{
  "n_layer": 16,
  "d_model": 576,
  "n_head": 9,
  "n_kv_head": 9,
  "head_dim": 64,
  "d_mlp": 1728,
  "vocab_size": 50257,
  "activation": "quick_gelu",
  "norm": "rmsnorm",
  "norm_place": "pre",
  "norm_eps": 1e-06,
  "positions": "rope",
  "rope_base": 10000.0,
  "rope_fraction": 1.0,
  "qk_norm": false,
  "attn_scale": 0.125,
  "bias": "all",
  "tie_embeddings": true,
  "parallel_block": false,
  "init": "orth",
  "init_std_qkv": 0.0156,
  "init_std_o": 0.0,
  "init_std_up": 0.0156,
  "init_std_down": 0.0,
  "optimizer": "laprop",
  "lr": 0.000352,
  "lr_mult_qkv": 0.7,
  "lr_mult_o": 1.15,
  "beta1": 0.95,
  "beta2": 0.95,
  "lr_head": 0.00363,
  "grad_clip": 1.0,
  "warmup_steps": 532,
  "schedule": "wsd",
  "decay_fraction": 0.667,
  "decay_shape": "linear",
  "final_lr_fraction": 0.05,
  "batch_tokens": [65536, 131072, 196608],
  "seq_len": 1024,
  "doc_mask": true,
  "train_tokens": 953900000,
  "steps": 8215,
  "dataset": "wikipedia_en"
}
Each number is 500 + 25 x the weight over its row's rms, rounded and kept within 0 to 999. Layers, rows and columns count from 0. Numbers have three digits each. The size before them is the row's rms in percent of the matrix's.

# q: layer 6 attention query, 576x576, rms 0.0216, rows 358-383, columns 288-335
# k: layer 6 attention key, 576x576, rms 0.0213, rows 358-383, columns 288-335
# v: layer 6 attention value, 576x576, rms 0.0142, rows 320-353, columns 288-335
# o: layer 6 attention output (transposed), 576x576, rms 0.0215, rows 320-353, columns 288-335
q358 090:512497508478508541466474476461500499482504540506501487480511477486519489456551524476483454462549509476490493497547530518486522485484480473489495
k358 105:499537535507513508552484482506469513555533474493491516508510507539485509502470461512485553452520515495505502470542512509519509494491515498511481
q359 110:508473493516526521499449459470480487466499501497463489527530530488483511416522524497501459475505518527537528521495512497507550480531500493520512
k359 105:483532528487526481472500524498471516524508520505469489512480496525509511505495519548496518489497508529487500509514515480538515505501492498499500
q360 103:495492495528501517490486491473481524463470519492490476515500511494514456433536568489493431440496497495492467479520496504501556473502494430518484
k360 103:492545530483498491521505510476532544549537520480468514530485516512462546477471488491474502461486533529492495500525532499505487481509522494528501
q361 107:511491483497505519468432455493486473460524524467473490510497512506488496466526502488464491504541514504489482525504493488525512492548513497543528
k361 100:472523518485520509524501482514480515527499522509462500527492502518516492514466500516486541468479514543472510523547500489545527507508456505496487
q362 116:532500549497529485521513509515492521514514479507514542486485486509509497480535521488511486522448507489525506495489528577504510472462471500452445
k362 102:470476495529523488494495533493532501466478495460487474477509502500506498507537505529524504560525466494507465488464503499501469545486478486538506
q363 088:507528495485513511484524475483525495493511510482534459486474502504478486534509469478502522471532491520477482535469466484450449515511510530503538
k363 106:546510506470483534521512503483491516510524537532518560451473488484524511517502470471485504485469543518470495482521453534555544474491531473463465
q364 101:509481459512467537496473497451465505516486538497478491519510469487498504448457548504485484456494475518499501456551473504502541490493506452501475
k364 103:498541499494515526513482512475509535521541523503480496503484512525477505468476503514471496439503560528483540484513526495498509474531498525509521
q365 114:506485475498513525469478486467514466483493549510504468466543493487521517454514523509499430515513535468500509514496488544529561463504515485477498
k365 117:489511467472492472508536487498502509504500529549503481540517530519525494494500461498508521497495519477464500513491516528500499525509460513541491
q366 106:487481477464515538481523491494516508488493517531550450423450511522484497460518515478517479520534489467541478502500509483507502503515508455482519
k366 120:486496484480481521525458543477489515503482489487501488523481505506508504494480487506443493495492496474543520518549512529506514496499501470489476
q367 092:507528474497523493525496521487496516525496469487511501482504536473481516548477476455471556518461491517484525498511492483487463513540508525505487
k367 099:533451513519508556509503559490491501508523495470495554464484488477500519484534517471479467502493500517475527492523490493488500473508509480500489
q368 110:480478532476502482514499507509498520504516528534486497450530492489503470519487502439460500507538493502524515494537531454522516539502493506516512
k368 112:502481534514527498514496508512504508472457505505515505468485497498493493510500491475467482541487486532498516468469512464562530510514480482514510
q369 122:491497508492496522516498528527511503480498458447519489502515549484496477550501462451515484438489496511516533530516497517544507428473542530506509
k369 114:494495489494529530500478483507507476491486435500520499511498514489492519537493474451504464497509488483511482497496490491520523445473529474463522
q370 108:474483465509520544509445459494542478473512474505502490484463522504492483534501480450443492482498476504494462485486492464525492509531493523547514
k370 086:530508484473520527487480466523511512474515495530509522469486492474442503493518495449476473522472492532472475485511518426510534484512508493507478
q371 111:482512522500472538527552496472517470510480501491507505505451511490513516495465469494491542503491494506501478490492469487495437515526523511511495
k371 123:474508497505496545521507488499531460528516479486485514500483497510515491517444532479443470447509504492533531509489497517513501495507500474514541
q372 106:488497488537450478507500466491512442494479486476480518459508508487541534479515520545500515452478452468513505487513520461527491534493498515520461
k372 127:488507494492530504522458479499512474527502481476456483485514480480536496518503555514491493455490472446489505521501528447458481556510511494519478
q373 116:519448492526501507523520509461514470473513504453477502501458519491503509472488515429446506538502509499461491503505547495479522543533511466534539
k373 110:528468514510507512537513509467530487490496485474494488518468507492462529521503496477482523522507481505469496465521520499481512542546494514541491
q374 118:502510505499461506490503509527505517538533488497489519486499493492471495511479485451446464493532479484495478504526537499492494479486524491511505
k374 128:514485553486494477526503501500509509504513454495476504447504491493474488477475482475474478550505486531493489471509526507535507477484523505490476
q375 111:467476520486496511509529481475498473482553514506454545540492511543481494478492494516479449485508466495513488459534502484495529491501521500529504
k375 118:497504518478503509526479473497488482504587508486494500535520499517504515486512522496461427539472491536463472479514468512515488463497547510492501
q376 121:484472462516455513501514459479514500513492518473512503535477480485488513494516513519503491504514508495494501552515540485472505513523527456495490
k376 126:475488462544476477521491457486539534509512515509515477512478459506493524510466520511481498490531529498484507537498517492471481513521523495529485
q377 120:522515526477508474498513557523489520513464492531501438489449483519509492502520497511492499475490492492542541486496495526521541447479473496507528
k377 122:483516525477507487495501570528511497486478489517492445507498511523537521477483485523511527500466501487525563504508502518549538463494519465458526
q378 132:483493492491497504504457483492504501479525437485491520539521484512492516488503500532481495479466521548516490522531537494473521552522510505502492
k378 138:514503526503471494524506497491494500506503454495544507504510496495485513484510520487484496495491500559482471490554510501481513506497519520482514
q379 123:487544506535499488473507493493517458485496478451499440498507548547526500518480506496454530486514445496508525505490487494472485522503487530508486
k379 113:490547518507481514472500534487509471476513507425496460505528536481526494508532545505489527475496455490500513529506498517496501482494491522511501
q380 122:538491482471484521478514510500504513507468531527531482478487466518496465468499492496510479517514485460518463496514499516518513455523472487496502
k380 126:521514452478482514488466529494521527491448487532524495495492474503529505456478489504507505516493497474551473498503495485517503477497472492480490
q381 114:495526517516473506499522480467498462497553533469487437488476529533506515471490533467478491526472514487470472500507521482466495519510514464493517
k381 121:495492521489495508517517524459520457530524504453507461525461534519503499502481528482450472469500519484474443533521518490507519483517531510522490
q382 132:523545490496506504496515520515455499499475504504502548523544479521479496473522469518523562513554473485491472458515508528522509531502498496515507
k382 131:524489500492503482500512525540475488497510510507507514553528508489521496474537477523515537530500490507503497471520500520528500503512505476498489
q383 113:477450483543496491507481487488490531498538493496485509537484483488465502489475500486487466527501564535450487537545536478481478511518496496497535
k383 115:499472512541512468504529509447509502502502476488531490529497478489452508519491478489459465525499544544457478523548520510468458494518525520501514
v320 093:519450494493503461480514493530466493439497518514502510463490510458542453490521479498471462507493508491512520541561485514478509452502501488506508
o320 094:470537502518481529500506536519480501524455498500495514518487451521513532515496469498490529493512461505502462485501512483495475523476503522496468
v321 093:524510543543504508541493513474470477567535497493448499454488489487493453513496489498507507519488488487482502486503534478507491543518546514525506
o321 089:467514499480491471454502496516516562455464491477538502517536525510515517477520547469492507490477544528532511502487480478499504448426438489474532
v322 093:490510467502513515423515502524504473479459495478491533439510501498479480462506473495500501548510499505526461486507549465484545514509572485503515
o322 094:484539516529510477510480474522491495487497478511530454530488514492471536500510520509524514466478525477419541497478524559493457527472502539496478
v323 095:494460484521502495483497453518487504545512486489497471443566468504490439520506513510475461497519510487527511476514495508461500482460472528476505
o323 094:507542472486459506507524563511495468463498492527504556507508534506511537476488508476519524498480524521452495521494515504530525480543517499541488
v324 100:503470531510495465524528471475481474456503515504472526443526465505469503471499525489455554499510474497475507438484539457496509503500489483542543
o324 098:460545463480491522473525520513517503520526447492554480493490501484535488488525482502517492485487525508543495525526507552490493506464524522481460
v325 093:525548512528519507479529497492511482528467467469488500506464506473519488500519503491470490486519455514470484485488513501515540552542498525482493
o325 100:479485507451480519487516491513488516472497527502502524491519470472480518505504480525481509435495471480535480519543491483516477509464523483531489
v326 093:484501457541521525501516535510520547506485504458505574504528468522479518485519469509481481488530533484511495475473530507507467525501465475519488
o326 091:554512522522518474500496503489478488485482479536466459541477538499515468477499521485481507516467505520510518511492497487491498480513514528481502
v327 094:512473483532491518513472513509541478487547508508486489504478478516488548481518516484511416466510484510516524427488490488554479443483481487516553
o327 091:516481478499487500514560481497464521534477489492508519515491489488536451527476500534489536529477533481554455508469470511497528484522513501497480
v328 099:511478567493477499506532487511524496527481492459524496471512478482512503469475474482498515496530504521484493477483520490508499512499502464479518
o328 099:465478455509530521519465479496491508518547475502509501509504509517517519541518509519517472496484522469435519515493523497468507511514519563527466
v329 097:464531516497504529514531502499519522508460533536506515528521470537501448497498487511463424449514510517503471509504508510446474522503533456522503
o329 096:561520489494483486477474500534486467490540465498475491459502507493535517510504506493532539527499526494482478468499532488548522469504479542495507
v330 100:491461544525499537542504479486498501483491499508471500482500487511497465520519501481524442517477512514500476504509519478518496512509461465527522
o330 097:503513470489488474487509524533535489544498504482512499513502499503503492491525463501475513487505511492517516493496499483493497469490524531485497
v331 087:538477525487525490495527487518522503505463492494499488514505480537475515502470497566517507489486472465448458473498476495461479490465514479487451
o331 084:483479480524464526488476505493506508503526500509517470498501521486468488487539536449495442553531546514506559504466534516499503479527535472502546
v332 092:465557480443505514494525499531481503498525523512491536505498504498505537501483475504521532472470532495527479507519479469491544449484513487521465
o332 088:509461522540519509539476470479480473520507468494512488514543543479478492495501550517524444560495520515472561480460508528488484542512495498507537
v333 103:485464564497490515500481551503473481499515479542519525514466522449520482501479502497520576478473470526498506513528480494488519472508490470513519
o333 101:483494457521518487488495418498533518448505542488506457454532477512475546506500523512475449506564508467490487469495532481497468486494519531519511
v334 094:495453530467531511511495492502498496504508512508518520458494489509496534491501482463503413498517519515486460478506490468507496489515480484499432
o334 093:522525467535484482490526525472470483539495462518493521548520492525497449499469504532466513538462508512517530549471496518501474496542499528487542
v335 095:513454498499527499452497483489495515481504511476506472547513484497500478497534455515498514491481495494538471488502482481527496515520466462514559
o335 094:506552502520493504522501524508502461539527440528512520497467493528489509477487509496521493526501490516507534538511526506469545496489532506470446
v336 097:484524535497473538517460535532505488523511503515510464489506499518503445531494493522462505523502501495512479492474517531500463485510579548517521
o336 099:515492478506554493450494466483473495491516503503510479488495538505491538491481537506531492535511533502435518506515521462445523527523461511444473
v337 103:535498552509511520523451508499509469492555500516509502486502504475505505437471508465493442487487537533490522521520496503528491500494534482510482
o337 102:468482455488464499523549501479525519520469522501485519531504515513513512565526515549493550496499497510511521491472491497490519461513429490510513
v338 101:467548528525512502482538482509492494511470519469534483526467497453497450507491463506510494500479499470482536551510521473465537489549526455527501
o338 099:518430491524477501519471534492555476489497511526470491473512532540487534474509521486480506507532491497530458494460513497508438492434518534443433
v339 095:489508471494484465435500575473521547479513517539492472547507559498484470533500465506446499480509485522503540459484484496503475494507498452511500
o339 094:524543537485549520552487487549467466511485463482506522492477414497482549476482497509490491534538496511443506522560508509478529504507488513494510
v340 090:516498500474490483458524505488500495474493537535494552504528467553508585472525538489499532479504510538499487489505492493557505483527533474473501
o340 086:469468503510492527534528473479516481479517477514546476496489533444459480476517492486525481521468494499484550499498468535476463502480507480536521
v341 099:497457455483489444512433552501506505506516496549488536472498523498536502475532501506504457484497507493508540507512496455496509484544520505530467
o341 102:470482512517537533501549478508484501533473510467501533535486457512499509548471483535478506508515483503521457488490468541501507488509491467490505
v342 091:525521447465487519504497495458505522540515507531517499514525514501487490456520521490525474500527458504458506553490500515516480520505486519503464
o342 091:472484506550499472477470487526495468469459517498476492528461432503501489551502481495448507474523493479535486499529482499513506489495524500499508
v343 095:499549546519492545496492483502513494521453514518514489512448481502492474526496482491472499494474501470471520518524513483517515453499519485470541
o343 096:470459464484458479498492489496506513502519507506492475493528492487497495506507538503520514497531460522466443485504509515499497550506526512517496
v344 099:518485556511477500494507456487468495523495515521447542482484538495491449491468520438488504530488505488524496550537538529480504518558490529508458
o344 099:473485462512455484520497516481554506476492517486517478530492487513495502526535467507537499489505462521480484472510474501530492498499513477501529
v345 096:524495493465504485507458515522460478528478544521550481491514531525509510495495494510506561499490484497459483495488533508528516479471483586477463
o345 095:485472518514480530522556464470513506490524486461476547530534472483516504510514498519495463486481515547535518486507469510509508520526472424566518
v346 093:512522465514484522514473547513491500538498504498463461508491521535502503543464525513464523453497503470463469524491467496489486520499499498510544
o346 093:530493520501544492462488504521490482494497484505532492506505505525528512454514471483544500556494513504491553484527499518501529513527476516495454
v347 098:492480489500530486478523472523542488510501507532541505529456497514503490476517503488523490504495486493489500553481528495508487450489525491506469
o347 093:491487515527460516502526520467493492502493524488466529495538527453499516533505520534463521529481478518547478449478472469501503498492506493516538
v348 099:488490508500473493470475423495515540497444495504498487490508512476496561561513496497500572489513497495496546506481551524519488490501544510499517
o348 098:487512451443459517492540540500475444452531506505498493482503502508469493466494528500508491480458481470491470486541485527496502537481483496532507
v349 097:510470562470524481477542496477526525523497506533507554497454522517501425470489483487519497471555498519493525476498498537493529537536482470483481
o349 096:461498444494436545516504523469500501540488506476499504498524478476521510507518460489502489495495447482529433543539497457505468496478517509549530
v350 101:479494448504514483515451512501487464476527526486491513448528500465514532520502500505502483490475508493508505492530471522542491443480520513525550
o350 099:531506561500541518514500488517517537532498449504523520558445479550523447495502496485481522528473526522494536492483496485455467510491459513463440
v351 094:484520449532563489536502433500522462484566499497525463509481484522494464488502498503484463509529466487479480557514492496481484510483501544532510
o351 094:514501536489492505492461546517458535530447475504457520520516484523465512538487524486499484511491518488480583494483538511505525486516463480484521
v352 098:492501524520490495506537486504491492515508492509512523519476497511491454472509483516544523485509487488528507459502583496477486517555444475503517
o352 094:512482500498516497500482464523517492514473512490458497512512500510485526497487526483500473563532527521492480482493493474544543467500531528531519
v353 094:502482500498537464496438559504519448482518477537539537509503487528493507501503522507488524524511499508515465515496443476512509481514528506491528
o353 091:520541508525500534484550470540490524504502498469473498498492502474559476477523487511507461488506536495511562479514482513494497487468472505458444